{"norm_eps": 1e-05, "attn_scale": 0.125, "parallel_block": false, "init_std_qkv": 0.0218, "init_std_up": 0.0218, "beta1": 0.95, "max_grad_norm": 1.0, "schedule": "wsd", "final_lr_fraction": 0.0, "dataset": "wikipedia_en"}
Each number is 128 + 32 x the weight over its row's rms, rounded and kept within 0 to 255. Layers, rows and columns count from 0. Numbers have three digits each. The size before them is the row's rms in percent of the matrix's.

# down: layer 11 MLP down (transposed), 768x192, rms 0.11, rows 611-696, columns 0-47
# gate: layer 11 MLP gate, 768x192, rms 0.211, rows 612-697, columns 0-47
# up: layer 11 MLP up, 768x192, rms 0.229, rows 612-696, columns 0-47
down611 104:140123070121122166153158096118118071122103160081123114122118146037231118135130149108163105153145167165120096037153143137128138150110071122138148
gate612 099:136159105112157127185136140134143128126166087142180128149092174176099120142144118062172175154151131119185144131095154135143159121146140139069131
up612 098:133118079120115151164127114116082133145125118142124115049098103191177187132168171130157157157097121115083115126145092156112124122158180119171137
down612 097:157138087144083123062095093130138145101196105097114081165051111130169113064117128110136127149140118144094156186150135169123087114169117177156115
gate613 101:101154129140143126164117168139121108168175082112151140170153108141153134115060203130101113169198170137071157148156111103155116149145124051141150
up613 100:117068123084193093153117091125070170166123137108144133104152097099196101074072124129140129159162120143073171139085158113160123094144115065175128
down613 104:127092138064093089159124117167140075141148118198107094167206076184237091159115120105142180126120122149135136121080135097138135196107103132127150
gate614 098:155146094142120133154105151086130112120097094142135119116136141139108079089126166134125119133107082067076135126131159119080095134121037124133074
up614 097:126162153132146119131135094121128157105137205151110112144096088201151178167124144115161147132071090172103184109096094091135044122107160130151115
down614 098:139134129085141124103128076129138151154102097131098110102152114144201140160085128094120206146085110116108088149100121077199168095121210135115130
gate615 095:133090123155100110126040083085144128103078096153135098123077105116168114138137052110093101155146156073130152127134103143130118051169093162080167
up615 101:006121158117135122127112189081193110116095121090103077133118107170133047139147124144104141126086138090102128176069117067143151111173131104133078
down615 100:146148126168117091123099064122167156113162140203121107102116157150185121083146127095119098112077107129054158139098137113106135087137105160096137
gate616 102:170192080119124165145080133136141130148138162130133153140094114091141121077096111108055136099168116100056180160151094131172169101163176125160164
up616 100:117142151095109146173124098125134121091102106126157136157107088106160153134191105213119136144083093093163091176108102101068116086123085142144147
down616 104:191177152124131162155130110154137132090151072108104115154124117136228154160177152093166096159074104120201145186124081156120141098117124110047150
gate617 101:089098118100140161107150146114094079069118108140167087149135084135106130135176140188095107145187185168099171080095086098084135110185165048100078
up617 107:130181168188105141101133140108181109116082118129110124127093123092149137116092128204108125076088098144088098193168179111122155122136157152180155
down617 105:097127119156115126160176191071148047083122141145107182099131121103154122152099182161109098113143072166112115129116127167103135143186105102179111
gate618 099:121163106176161103121148171117128109109078194089171117145119137154161142062130127175137115071171120097115138124160079127123135100165125088092040
up618 097:120108127145113113065126163083106087088101142109088164072069111147198159106093186119114110122106067149144111157113128144150137123113076136147109
down618 095:144120189134102147176129116158143112090096161147143106120118111102221128177133117088146068098093082133160132118166132148103146074106161138168150
gate619 100:142170124125098148119062163136211065170164153148164117114112120138179168132083106160131092134161086153128076177141135094124078133174066104153151
up619 106:110163155194140096114125137103115117117088143156116127114171081138136130101034097095108152067120130125132113149124162134110093145147134216083080
down619 098:163127132123079174132136114051109108070155192160121143126147117075120114141101117163083166111104118128142102165146110120125091123099143136113165
gate620 101:120134127100097146126094119142140086145167167129123077097070096112108071158139149104086106186135144168120159113146078122075175129115099160070169
up620 105:064092121131221136129101149159133152075172105095090169116138192147124126088098148140147138132138152160138166111113123145167132141144103124115137
down620 103:151056153085212134123144217145139124129189185116124142098122188098101146128124184163124113129126108173119150107140090145163140167137127122115124
gate621 099:111132204181147111086096135150089148109115129158085120100193134075072154137123143134125182111129213129157111142150177099132119208111094130135119
up621 100:115138105169140152078142132115120147109117164082112174134119116119097115108161165182133067108148185059153080156154141071099144155119054075082115
down621 094:159131142125165118109146230101168156096092130175095099141152163147253111123131153107081114155123092145175168142118097125120155125141138112046085
gate622 102:106166160189083132097091124112094100135140160092145156166142098175112099121067159210104099145116127118146144154094149177163105125140094136137103
up622 107:085177125091099103117110153098055157148144169206105073090081129103130129147105119151151069128186120148161122138062131158179108156140172144123073
down622 101:106103152110104101126143081143091141124061144180134141120122078095150180129111147134204161116117115051183106108158130143173173056118088143123126
gate623 102:110111164157095128148103098135137129120092140172169123175144196173084139102127169148162119107182086121199137140152117084173187099184132107077103
up623 101:168126053087076165127144166128107111130085131139144104101160153197137101176103094128179117072147146138112182193084130114110143114125119119109120
down623 100:133112181106118170082103120119179113152162186158141093144101141151093121143096118093146112112186089147145151143098181117104124128174074179166099
gate624 108:166157108096116160115085084107082116118147091169108137124107134178080132050083102075199132149134124129105093166094219110151135098084156125059068
up624 105:130127111154172172089081118182097132125120102179107157096084123148124111114114150195188151148077074159105149146092143124151109135074145128044103
down624 101:116131183093066115102132162143118072096108165114140109117116177102145082082131086163180127143092069153117065165110188115145096154061142156115123
gate625 102:158115230106106123072098196134144135177136167177133175143124159144181125140116171158104123143178162190155116084133116128176131176160163119119114
up625 096:113158141139118076111163085127147120191144227116123101121158104127128134095090149115131152162126108129047127130118088125133091110105136088150153
down625 093:122156119112162162150165089175139143187111176117125142065117106095211172189139124118081092080113122176128088136152124118090042170144097152081185
gate626 102:125152130097118154077112157107126148116125156127060133087108114175099201165167158165106126184100109114183142146198163155097131125107067136115126
up626 104:105095108084164136108119140174094134131114124142123176137131117090254124135081108175124129138157082172125085137153118110163146120160137152130095
down626 107:119129096151086122131192107073185081127127126139115088085125129121163181165147138144160090149081131140146106129133195164123139153162130171164164
gate627 089:118152125125106056067080185118131127129100155073208146127191159084174100116138171148082126143139098157105103155122123140135174144158133141142134
up627 082:092174137082131058081119225114116088135089168081116102153169141138207150151146112103109152130139091119121127154149150126150124147134167161135183
down627 089:121158148151142158156118134109121156099109177116110092122146165112255189130134162141098085147123069129130114150126143158128102123116150122167185
gate628 088:119107123128172052097108108102137099149115078143106141111182142107062104134088069173194142153106111103133125069164109150144117109132092111077125
up628 098:164111120084111162142136131157104129140139207138158098111077042136176125144180182113087143099107156207132103139108100099080147113068145121155099
down628 093:133152084077084133120097129140129110138168065079137118160141155161051101131115131096095095128156140106095160132106156090178091119212085138181097
gate629 089:112161126113173146140139120162115104166169094130157185162109113138145129125124097094113091151157152152151160102142155133158159140118093111144091
up629 088:144111154123144119099115134138119179104100070153117200131225191149195211127122105074166179135147080177160057138106146130135128090144143136095069
down629 098:130120139129148101163143183071122132111082163150136092106108122154183150107132121174101148085151116099143144160146134140105122129136160125130173
gate630 088:132133101136155112101098136137122144150104120151149099151157177145123073152134163134096118088151070111148153105121090217116138143171124168042150
up630 082:104149157136100153121089129139158130093152166090112134120178135150123127146189087133120145167144082129156105091137199147188056139161161210145109
down630 091:084112055156124096176141053170116124147117118115145065150119111110181128110144123117092163070081100128126105143134128104093131129092089141163130
gate631 103:114117142118143132057127129041118120138141092157102111148093156142098088118153163146107057120129103198110130119057163124098116144121126061187152
up631 110:124073123147129125126135123140112155118154121101105170081178102099134110111151173142123168104103162160152142165135176122099134127146133149170158
down631 107:138084123141138145107131157108119123150131159119099128096167085046155140166168134150147141059068128141154031083118130100113143176126110127054152
gate632 108:115113163133113083118090174109104115111078160109125125087107159119137116084075212148125122106128106103176145114158073106100128060168159091174090
up632 107:178189081124153185126036081102149162140124121178113109156189168125145078133194160109133115076135183144163125150084113147130132071104072193144152
down632 106:139063124142130116163101076139127033133096087168107126119082153121150125170126094151131143083131170096115100172123139127175107125133122147166151
gate633 099:152106099235156152122047127085134089127196117107143077092129122150098137146127101158103166184102149095116120142174107162142114110221127118113100
up633 105:112133163116102147130181129140113150128103148172150101158159126103121169119100090098093151124138108084113083083141136103102134174099155162101187
down633 106:093168117089095097088127143171155058182078153156126127105160163151152115168108131128120138156145089139075109162171120122111173184136120113164137
gate634 107:125152108128100113106092099123186098122129105069135100126091055120139100153114122157094087085154131128073167212163137111096128115156094129071100
up634 109:083114177090116109100167086144117083112063173120119179107106131112111095109163144157098075151092101116134060110065135159112155157120110142100184
down634 106:132131174179087109149117148081108079128140106139066137121133136172127147138152130200109082099185068142112122124118140136042172075134103126205170
gate635 096:132101158135099112070164146143123085094109198108151089068143138144100151127132075139103179109132175129075154151108136174151123164150121134160133
up635 092:107095111141105122135172156129103157134088175130152144129148160180125145141124096131125107148104141084086153112175148119163172079158174150133095
down635 093:104133125120125121096141158064174150092082131153136163135178162127160122137119140165121178138146123112114088155169203132115166128161102144137120
gate636 092:087121142146133165097150157163060147166052160082160114120159105091184092148118091089155171119105150123139130068121117149091072138151134148119120
up636 089:126130118133105125075101093063161125099106145134112137127109075124205127149075108105102181086133138156138150154170146128135112133095096142126093
down636 092:122142117121096167101127159159130156127196134153127136127160121136137120119075077171101104123093095173123107124153110084165078172213119132110206
gate637 103:153176192136109118132151127149126137100119111116167149204130092142142045115125138134084116090120121137106091111151090128072124105169175102091133
up637 101:089136135145148129168083088137165115193100130143081141091117119145118153130150112099138138185138117093146180144117204127107134151102160220135088
down637 098:041178157124140108143154135159070052104145177121156130100084112059091104157162126150168147197140113135218132158140131161152084143194144184143121
gate638 103:112098156172163150133059135161130099130167153152157090095206099129110135121162174112089111141146153208088155136167131095167100132126110136092133
up638 108:147080109133148124148144024069145102124110119144170067056160076149127128056109126113082111110151146130108111129131155098108116124121188095082102
down638 106:160115187152140100155127156104071177131190080149124103135137112091068161142201162135144123143087152139119117159105131153160073143102081107147131
gate639 103:106072164087113162157144100137199102157188138167111148139063138164185119090110163154107145089165107146088172148164082145141126175164091110133090
up639 097:147139075119144120127150127175129112163163062137105148165107174082089068133137131115126080158158103092111138110143136121040125205070106128119118
down639 096:169114164153172069133138174224126098120110077176154132123122067115108075144157220048128113180149103090131140169135101041099101139130139146114137
gate640 095:118070146161099125141132125113167111146132142171216139083109123111110123132142054119153146178157078172085073104125111090122189139098102116145092
up640 099:078132149122169137078092082153160133121083131119172118170117130121128166167166085163142135125123132120117111155173087156146177110092167159105132
down640 097:098134088092096165134107095145160062097166143144164160110141135174031122183183096129084113154115121133136147128168126089158114157107111076126091
gate641 103:152158119117104148135126181085199150071100147126137145217168184106110161110152124153127141151089175087131076139113151084123160094144087110145135
up641 102:183089098075105115137105143134178127167151155136094086168122125144122161232133130143124112159086109182125148159113099087122140152112112112164104
down641 095:199192134087160099142144168195109121106105148119062124114143131079209180157202171109182141163093077158129125107157141115134136187128098136089154
gate642 100:165124160101096180082153098064143140176117136093131144127120124060073097112115140094100176097103132211124154114075144161154153162190141164165125
up642 096:094144147131153071172154124138124092151119102178125088093120127172050164138158120144179119167088088119146132210111097107122138137112103102158148
down642 099:092131121089144182126074138173168136081167072100108083169078100131104125187143075116157125138095091105085109122142093129098088145137076146113107
gate643 093:139100169093135106136163128134112123131147064143102168127215078125110129117113067147134108093112125108122088183189074134147106162185162103090107
up643 089:125161175146075136153111138116070150112125188170144130178148103147151178151133156148153140125099095145126120161097028152118112167120152143063078
down643 090:128090142141119153116167135138107084140156129088095109123151145146138136170101126141137133129113161095179125081179119183118164133073132156182164
gate644 106:110145110141134129137114124120160127161191116099145104142132082146025112118121090166206097095113203106111159126162125133094100149095115194151177
up644 108:163134132161105042168118123134107132175102156116148131122149109187052118192129116144220100117157113120111101088112123188103090111163143127134154
down644 102:080148113121198169190136126072146076107137156133170145072083102133144133122079201104188138087171167169158119135092090116136167111206131156113174
gate645 101:168122187152157109172086140105177080105140147091176068095126091146145137157142112098132061135129092112130097132105172147188140119142142083121156
up645 093:169160126148128130119120195188216144074110128190136149141085167136172147146145076139120085101162143086164150108168115187097102116148128050148142
down645 095:161155130055107101121068080130130148080128147141079144112123094181051124135130152125107151163145157162115127157112087128102134108160133122184166
gate646 096:113165123041102098163107157115125104165150088106169118109111139129194088091168106146090153153150108196115097125122141159190119149154146183087162
up646 087:178068084164173159066127156079112105100124126181148154178114117119195203150041095138119139106157149058134078093147126157157166119134116126118135
down646 101:131168149078131093244131156166113130191111103086138131102149122137194112060182149114127117144148106140155120122108141098133131122127154145127144
gate647 096:162106146133127079118066154099158074121087141132186099124116103130149124200128129124174014127093116126172151184160099125119085165168104221136114
up647 094:132167109216128134179078074105145103129086115107220101125127153144154150161130161126077088163047165167100138069146145103132105135154132098137105
down647 097:147120205074130138119105166110133109062123131179103126116107153133166154127130083151117159129139097124172093130138079128055128184139139200078162
gate648 089:120094140068127153085156109149114070173160119125102075131145111132151177110137105116192088087180166079126105129179114117110154071128159148209135
up648 093:132108085101077186108123121140139092128144121161137109132171156081053155181121078137116140142134142136118116148160178149066129084139139193035157
down648 096:147104173153143098157142168104140115155125124125161125091151137146092213100116149080129125135109127158143167114114174145122195073202143173173112
gate649 098:169147206139123117149143112144194084096121131146110089162091142087110080170119124107135084095145146077157114153187148160157158149150156184089186
up649 098:088207127069152083100166162135126099118122149166131099125162124143058106117087107202112114116141141115121151167039102102145125165109102092132152
down649 097:153121153112108174165159131142107140154099142158131141168131095138023174127131167087116104079110134189104142126119172092154183143142159150089097
gate650 104:118137092115148130135094084118168133131139106130180096122148139100122115177142093139151110136130129137131120052137160093094083060092167127179150
up650 104:164109155167103039159138180120111152097082119090185107125128077145124189150139144134148107124217119113180145087113159144167092141115116123096078
down650 105:122116087138135103177084134145165128112156140080192112094130127098116106166072176140137145090210134175103132113108103093099058137180189167121207
gate651 103:151138108085146186150096123097144118148130088162097069114084076155063130145164078090132112148112129099114112048174071155103144115095175155081138
up651 106:118194099092066181116105176132124140168078079153177030087078149113138101087120133087112110126090092113159110120111125162114172138157148115149121
down651 100:119142142143134124176120132177150102137082132117121080096085070135138158139136121160106087164113072170124140137135130162113171070143137167153125
gate652 103:094106117135135143162121087141083102080146119154140125153092146146076080098091087092149123125121102141086111131100153129119153128133093093120116
up652 106:143140126116138098165145185104119173162110183091081165107170094106128171089128127109144140095139111097171121154171129119096150102124177065058112
down652 102:123111148123127095099088220148195173101145147122201126173102144126104116163077137109115153116135178150120103132164117089166190103128123140115085
gate653 105:071121120115094127099058118154088134099119137093147185110074175138144121074094160114125127195139116148128118155085115167085121090163165138131180
up653 101:131170115162110087127138158121108075180061102116150157136089125132147171149083085113138170198153124145077202144164106133097146109135126148186122
down653 102:040147174140157144162138113129138038173081118084129119156157102131124184122111116134137155101126116124101111124135116110116135120144157203151142
gate654 102:136096154137135155087101124078125114167142143188102141159121155090099093104163053170138093081209105147128134180138121125140082158116117121166088
up654 108:116094129148126111139160143167142102116124169090075109119096104133132119170123112171173076081078129128154086126143145145053142120144156138139138
down654 107:151099134112141133138140135163111089104133130082153126122168173119062132084105168064145142089092117063102124059131107128151088177149173193111070
gate655 102:121092142111076086117018075129105194149131152095164142118110121091157121143134108138101178088133126146158140151111108068134177117152029141114135
up655 116:142151140081129078168133124123067126164145121068112159107117089110135112104127171196097186137071137132144119117103124141116167120160109123093094
down655 111:097153131097120109152226098149172135132145138135139165137150105137163134154109148137172132146086141157108111111106131111156132191102080122069142
gate656 088:141118149169162174154151100106151078140137082069132057135119172141208074085142102077151179114105119157090190101115162116143166111150152139119149
up656 080:131164092134143091140122155091112150136156123120127112098120080101096145249139182123193188089183138113114143097082107136136194150086155158121094
down656 097:087098125135146168130147100183140135121128138098136153144105136095163146129147088157123091147120127121105136110114162120104100163132084123134109
gate657 087:105126141125108182154140168154090102128136097129095126076128084069134133180116100063131132165101144179136179118106110106141176064102174140186115
up657 091:153144151129060101128135145099177137115147089140149166091106140149161144110109170141122110124090167137136095134148126099171141061139164098079109
down657 093:129143117126116159085131051070126086144128114145136096083154156116164165179101112107092115143169126122129098154168112086092145134155098130170053
gate658 094:126102151095124111107103154124165109099149111176120119138125100130203138144089142113138178204052131122132147137165143145153089107102089131056142
up658 085:181154086129159190106086068169188130119157160117143117170130154099084085149146124113131117104130173133095124147119107122103160175117128102163127
down658 096:138116125155095122062089138129130170142092067195155159124134128171081091114122087089150159124035101068114133130095103165176083115127097127135076
gate659 097:093064129143080155149072110113112155112114122145166069156160183162139055169141111116125153186158133101147180115125110177182119083195131118092100
up659 097:154132164122121149143109186184052113148107142139172126046093133143134150152133112174067126128151177151196100124109104157173158144069135085127085
down659 098:120152123194122146166143146127130146156111145109137164113037103170208098153082123132125061134112137125116127118085167079162166122126159090164104
gate660 100:123136184116128121107142123136136141108095128142104141155195181108107141123113069130133125192147128101153087160177108119121105132139096162131120
up660 095:197071105130104184121136114137129096180157120149084124103145125124100055060142168105155121114114123116102129119137109082116160210130115193149134
down660 096:124138165132100144165140167117106172112074153150127112151116090194092169127100107161150134156167066094185118104164158168138071047128134150126107
gate661 095:135174130095078081132137183091142112093116078155100139154133171118118107144108085134156080164153056077083120134106094108149134159205105086156102
up661 092:134111116112113118126123088134132174151059118125122144123119150190078128087127076102104146141141137104086127113111110158089181157132195084161048
down661 089:173149120117132109100133129130129083151125118095142149159090146099176135146110072160167083123086076115125122126147144115132113116100069136101122
gate662 102:108066171133075169090117196114164109122163150096111156109113114114146183130116162166160119121176193122158099148108125159172141096138113153113090
up662 099:193066165159145137154154169117121194118138129150114176092117189103121191129072162050167125141168173131144117131123074179123131110143153116084085
down662 100:143111189127114114133074075141125130177128151084139118133099148106164135196147125167133127127094153149133136072137095158149119088155073145126137
gate663 101:035125061109171154149145158143082074078167120081124084134122141182140108105175125111114189129100140138095117125153148123158157087124080065157123
up663 103:118125126129116113121133111122088075102102059143144154215104132074145147083162157095155167130115075137098088081142150146130121145112086094113154
down663 102:062117116122078113115082180151100080111123058140179094136055124099179150111079152100155135105136147174078167117169121131138101140144168143149163
gate664 092:132156096186102082060087090074118148187148115140064150132108086154101137122131105085175101152122119151149147079134139165104115142120158111159135
up664 090:114147127114153101161114103111160107102142140148088079105115138072124121176201193124141158088145104147123113146089121206073175093157142081132134
down664 085:086122176123102156163138108173116124145135140107162110133109131083047093163142170171182136139123121149126106099165119190133135145122089103114111
gate665 103:178153123172109125152187149151165109126145130169148131091140112108086092159115055142145161164156096173108131112104078079119125135127073093126097
up665 103:120097124095129179082134178133161146123098148051104134093129125124124172107100162151153152167123201122123091163156174144137098190139150205152151
down665 101:137146109116117117119101116102148093102153151121087171120136111091110122088138138076143130112157083151154110154126132101171138078103141091102088
gate666 090:148135109067142160127180148126159171130095157104086128091175123137147062129131090084129112086095164103118107185154146107155135125111085160150134
up666 089:138122141156146176081121181154131135155186122085066149154099088172096110122124132094123155100148134078098144076061176118144117124094118143204103
down666 091:154117101120182088177150143174109143101059141137135131092153144105123103117155196109137133122137178128096118159082150106115114150162114097070187
gate667 105:149148116168181118122119141105150109130137151130164185194134099087172098151120161075184113110151111138070036164177088135112118161150073125110115
up667 097:146132101111141127144162107061120117079150132184200131106071107167055148106131094183165088136107174124110124118113098163134099124150110094152077
down667 098:105145093095059135132117171117097139172129103105114129121161063147081098136199088114136120152061113150155135115117146098099132162150129085165061
gate668 105:143122153133137130135088037180135128143094165180201122141119129133134122161149134132057170081138151127201131095180116053137194125178122137147162
up668 104:132126126147056134143107144047117144085104142133157141106161156120099135093100171138170117084108158095107148087110115120074152141164136122118228
down668 101:153099126078158080121095151071117185122123158144149134119135132070141140042087085061133065119118137177076128112074125123159066092119158165127120
gate669 079:148118157111145129138111109145149111128074148110126112095065205161255133143139094026146043107155107150096143144148146142134106126162127109128140
up669 083:124120143091130081095141169125127153101207085074168103132149136135091098074145094164143152132143179145140151171090091104110141163158086150121152
down669 105:102115086112099179197120092103155091143055160183097131092082136073057126138108105089125102140143112151119106081217136189166082085090188084147113
gate670 095:123107161103143162130076119153075099210139133145164089133096116180145097132126144122140104153123139144127162135116119141134159075118038176127138
up670 094:166181126152177124101130138166166097128132119111178194171064180115198181116134159068151089151131145101130130103110143123119103147154089122143111
down670 099:074150113099166113200149098094163177112159134103061213109103083107134182163140139101131104116167125098166116152108107120142100109104175106107166
gate671 099:115064157079098136085092162109174111138149104096088132070149132192138163144049158170175116144097145103163125117125159104163112174083136151083162
up671 102:159079172110120165115083120105179064157097082137096144107132161133087211126114132113126143121104163124178184129073135146175129141085123147119155
down671 095:145165141118148138116114095190141175114105171090089166122178132101192150097157130098088085145085118140136148133131078109094129148200144089153215
gate672 099:148109117157141102134129080097137084156174110129193165137122104157076099135174075098123085106147136164152110095164145132191125127073216108111112
up672 109:095166188132094147152085158157137119208131127084151112148191138116213136122077111093143082133162179135166104143166129137176131147170151112130101
down672 108:096182134184152096122128132120133150132185119155110151110148154108156141148171137123120124107048085181133101068092152175129158183120200123143130
gate673 109:123148166098079109181103110133095066102140068102143127111137111112167096138113043171090108145152091153131111155119131093136099152154158171072128
up673 121:185154165133146144120164121109108130178121073112132139118149157124164133103077096120082121102185052171140093129163107116132118147124123152061140
down673 118:125105133156175124170130169101111104152130066082145105146154160138151187077157142186119149148206084081138131192117127120121145149139078143132162
gate674 096:122126121108171149087075092152181120081092160082112178126102191055160074092134161094125087115107107148119093187120210160158112113175128096126125
up674 092:131165087131124147163171170098126110082068123066123161131105136091173077094117167167098126096198115144146144133142131145096122133075100123129107
down674 094:087124077127153136132176114098169115102107154099129116116140170125128098093129078113134172166117102139077109142100098168131181135110108191098157
gate675 103:150184114201067114129134134158080089111128137129161164139131161138075157156160144138129104143167068101118096103108138157140117088143117178149086
up675 105:119095158181134155200160127150097105127122144134131081104121105135094142161133138125169076118138148133124140098112121171156157129145056141122101
down675 102:118119160193091195205107114127149104134078090121162106114180106151096137127102130108146136163102179100177114072131093154182096117124082128112100
gate676 101:125161103132145107133152137103111143071175094123138124108190113208128105071087157138127143135108096146067118138105091110127126054188120088141128
up676 102:123062061109054173132118169149136136114154062143123142116156126103108189117104131056118138094133209134080180184162166115122108132113122178099102
down676 100:094125116132097219132172175119112147147126107131143114143126075063113119092145128123118173127158130162129105140215115087084100137144139101124110
gate677 097:166157119120141102110109117163113098115117141166079157089146099155123137098161074119171103158137123128142130161108074087110107051183163121124158
up677 094:118107206076084132163070151113130105071111147131172138103099092101145108128100119103128120132093100159080111144103151077150086132160079188109137
down677 099:146121073156109107100160109148089101184112139065162105072157153106025179130149107113097101121142162165161147108099126101154112126121122155111156
gate678 109:102107132093143144124143102107105106122127147162071093118149135075148164100119113140062103098123103130096084147169127121138081147188109070062126
up678 096:145098075084141181119143174095200151125080099106136162130122116117072201152140140119143107142144138139102135169123095115170132084084170157106117
down678 098:090123143087146099142132126111130131104111064100169148143135127127111136099124094124186081208088109112104123114119172090103099160150079164173114
gate679 094:111141173155142092081120131069159089120143131115114151185124084125082129148175128110138161113136103122097090120105145141122118126153146175113118
up679 094:066143166161089116182093076082167133189123139162131072065064099175061140134074135104108125149133121113116127089077093168098164209143120131152129
down679 093:149184119164168132120171169113082162138166153057093129177142088142135111080160134168123131129152188181141106136161170128125161171158058128061184
gate680 091:176082152074165176095153170141131186177138187120153108110130090164156160149088099138113211100101138123123078115120076131101144088096170096121157
up680 082:170092158166202208072162146180072143149091136095099168121130109177216151146088088134112111122125152125085146107162179130142192108157096126096136
down680 092:127077109133151103179160101150144133120090097136144176102143138147217146119135147150151123171135141138123124160139144131123125153170156154133226
gate681 101:113158127148130214097085164135119128068211134112112081152163130092100165171138114169125114150139137116121152195103086172113159170136126111150108
up681 101:120093102160099135139160129129136204114093147137145117109134138179167127175144112082153133102130151084072071109116109149166088181097122155220151
down681 100:099130121179124074124106155170094203083106160118184128120085127136131132092134162160132129098133174145126126100047168185171130102085083109097132
gate682 099:138109195150122175147093110141174098126182082136108136126058128150161107157146082111071173134184137118163131141097153110119115165075132131155146
up682 099:112131158138098143130101128141135058188147089115103096128107125198200133128039142171099087152137133107125147104140088145123116105161108103100203
down682 097:137133166076101099081165185176092091183104127154133106100127070113255144143141150145116113108139145092090139152103110161094116173159122106116127
gate683 096:206151198153123139153117158134110093137152065083079145111135054156092137157103089095144137162151148126141139157121128143146197045149133157063137
up683 096:174070137153152159072165156148092152078173124152136097157111172187100128093137100133071128162165139105082076164177145117103139103115082116180155
down683 098:140118113115116110136100136159077097161136077185126181133146107100103123131126119110187129191139167100161139114153118072104121150115131189121179
gate684 108:112080121137144168084078126138142120103091094134129121125057167120115099128162162147178104193127141124132144137113110139186204070129108177121146
up684 105:097167142096140152105152101123120157162068160059170152070100085124140188157132118131086174082110164124131113054168236113080137125106155113107154
down684 100:194139175125121090127151219180214120170154179087092148143130058126081071097168117145138221080142109116137144108170127134126074082168178168083169
gate685 102:177067123182154129086175106095162146089136127110201174090136098057118107099145130109150149146066131241152080083176145110130142143130124155107138
up685 096:122128072133124155164130063088164149150171116149127104163118097089117167093085147112082109130100101102149182123129111139080094135142098133103099
down685 099:181116153068128122181151198094104169150140163103149144084162088122183109116069162114175192160063120135081157129147159088086150134155115146131127
gate686 105:124128140142111106096107129165092146111158129076163095155122074118116134147217137123102181125110157156082112100125094116100062159164099176129180
up686 104:174122095114107142108144114066148182158176135160045127158180081151124135134178151212126103160089133088165166054144176083121126140139136077120126
down686 103:163126104162104113164081138132171101096136087076143141100174139116122130161122175130144099138102089067126129105129151119121173167105200128162091
gate687 101:103119128186114123174105110080139122112104076221163150135112071107139115143156076126174178098153142117113111138074255148083109133091079078128104
up687 101:137165109136097197093140135159095125142119226062191172111146188140114148098135130107109136128121119226129084134164091116115115080150145105137124
down687 093:126165139113122184164154159206121080071158098103174092160116127141000135111123131100132166100134111125091081145148120141110097108076135131140103
gate688 094:121143166142090109122155082137119127161088113094060133150171108165128174129125121077118113116192128130131085164131189131103156190186088170163096
up688 086:187146156148135133132152151075125146139101092129076108179220144156176185104160089082129077110158053112116113150107153158148134163140119136055170
down688 092:129107125102146090128080148067098148109127114163124102175068119169202111093159157138107127068055164102095159122087156135162097071105151137122180
gate689 098:159163126047131108099112121133134146217107108128147191173086180191141125165129131148068139076143164131152130136138109098108125067191159141123128
up689 090:122131079138026142130112141154158138109128095102158155077127078124125145084153167158135179144126165151134120126082150119119142169178139136088125
down689 092:183136160136148108128069105132130151185083159150134162121100149148046072170173130112150072113209127077173108108172104077108148156128168159163143
gate690 091:107189158121098129167154138191095200168100108132138152085117178156185126143192120042095137164115145123137156143093139115147090166131066135188090
up690 084:163161088137123099120127098074134130119147077121139176095108123102048132083136104211108212132165109140098152121147141133135148092169046151073162
down690 099:180116142105101117195116121124110132109126149145135089131125114148072138174143114075118132137152147153164083121091103096121131138165145065159121
gate691 110:120110027053128091115110146116120056165111171147100142155151125112155155155100157155107116132137111124139154122148121159148120165124098108145137
up691 107:134082187171122077059175116090152122110151129163135127071123101168102123132159150107102086127170188072130134138134107148094152140109094109100177
down691 105:150147116195138158114094152182147116138155098166189151095112142136098149134151131136174117113135156159163133135127133091149138106120134170151182
gate692 092:115147109121098081092127160121099079083130125120155121170120135154185154142154098087143094093123146190139149098121104109168137115117207143106126
up692 085:181099158139144087167156103149155156124130137171144099120141146110114109131131129149224146196133124100122168092140109103141122116109091041116096
down692 096:122139149133161169123155125115148096117163116090083147130171129119214042144121076178086112124113156131167101125115158121093144170149104147212149
gate693 101:164108134111151110045166194139080178113099141140071116116171078113159147057119149162139146093148105099153150149166099137131152083155140092159110
up693 094:088181147141142147180131149044173078135140114137149119144117144134137076137151109145134099162132140083124116177073143062196172124128121068106174
down693 095:117142134095108138143094156155123046172084154134165095169079099182092154145122137039115161164140113169130140149129115118141100112153138168130087
gate694 100:047089126168115065143178135152103115151121151161158109097129156166155080148147090103112164140163115147111129118185129098053123107128099079193105
up694 099:112203123113122098198084159152116080067131124117042166153107077103085130181190127140123133142124123109161152165095168156138104148170095164201154
down694 096:151099163088145085088042155108177153101100126133117166127116139132004125129134127125119151140144105128076171162123114142149120130165116120134106
gate695 087:169122149114126168137115113152090107157102142129115128155115179162212130106089146065109124160148142129131116141073170181141149120108122143135156
up695 093:151163134149133126170145163158086056124175136151130162141133185117157138110127114159126107139095116142136184168054205118128067071195156102137069
down695 100:153099139112133152120125158090186139118111108121130089136118111161136139154086153119072127171173141185099090129238096144096162164116121204147104
gate696 103:145113128139128220105125191190119076072143086160185078141080169106129162110115145105137116150119222188112114150111168116101152078179124104114068
up696 098:130080138162127143093112160175151108128088095192192155102115172135166190148140112100159106163134152106149111169116114138099136111152159152131114
down696 101:092146110214104155169132148141163139133116106177080152121115161122238150163141141177163095127123155066133144179155152094135131072105139142106117
gate697 091:119075104199120161175126194116151173167144160159112173240188134118165107168096113138140140110092112122105182150124136124156037098145125118108162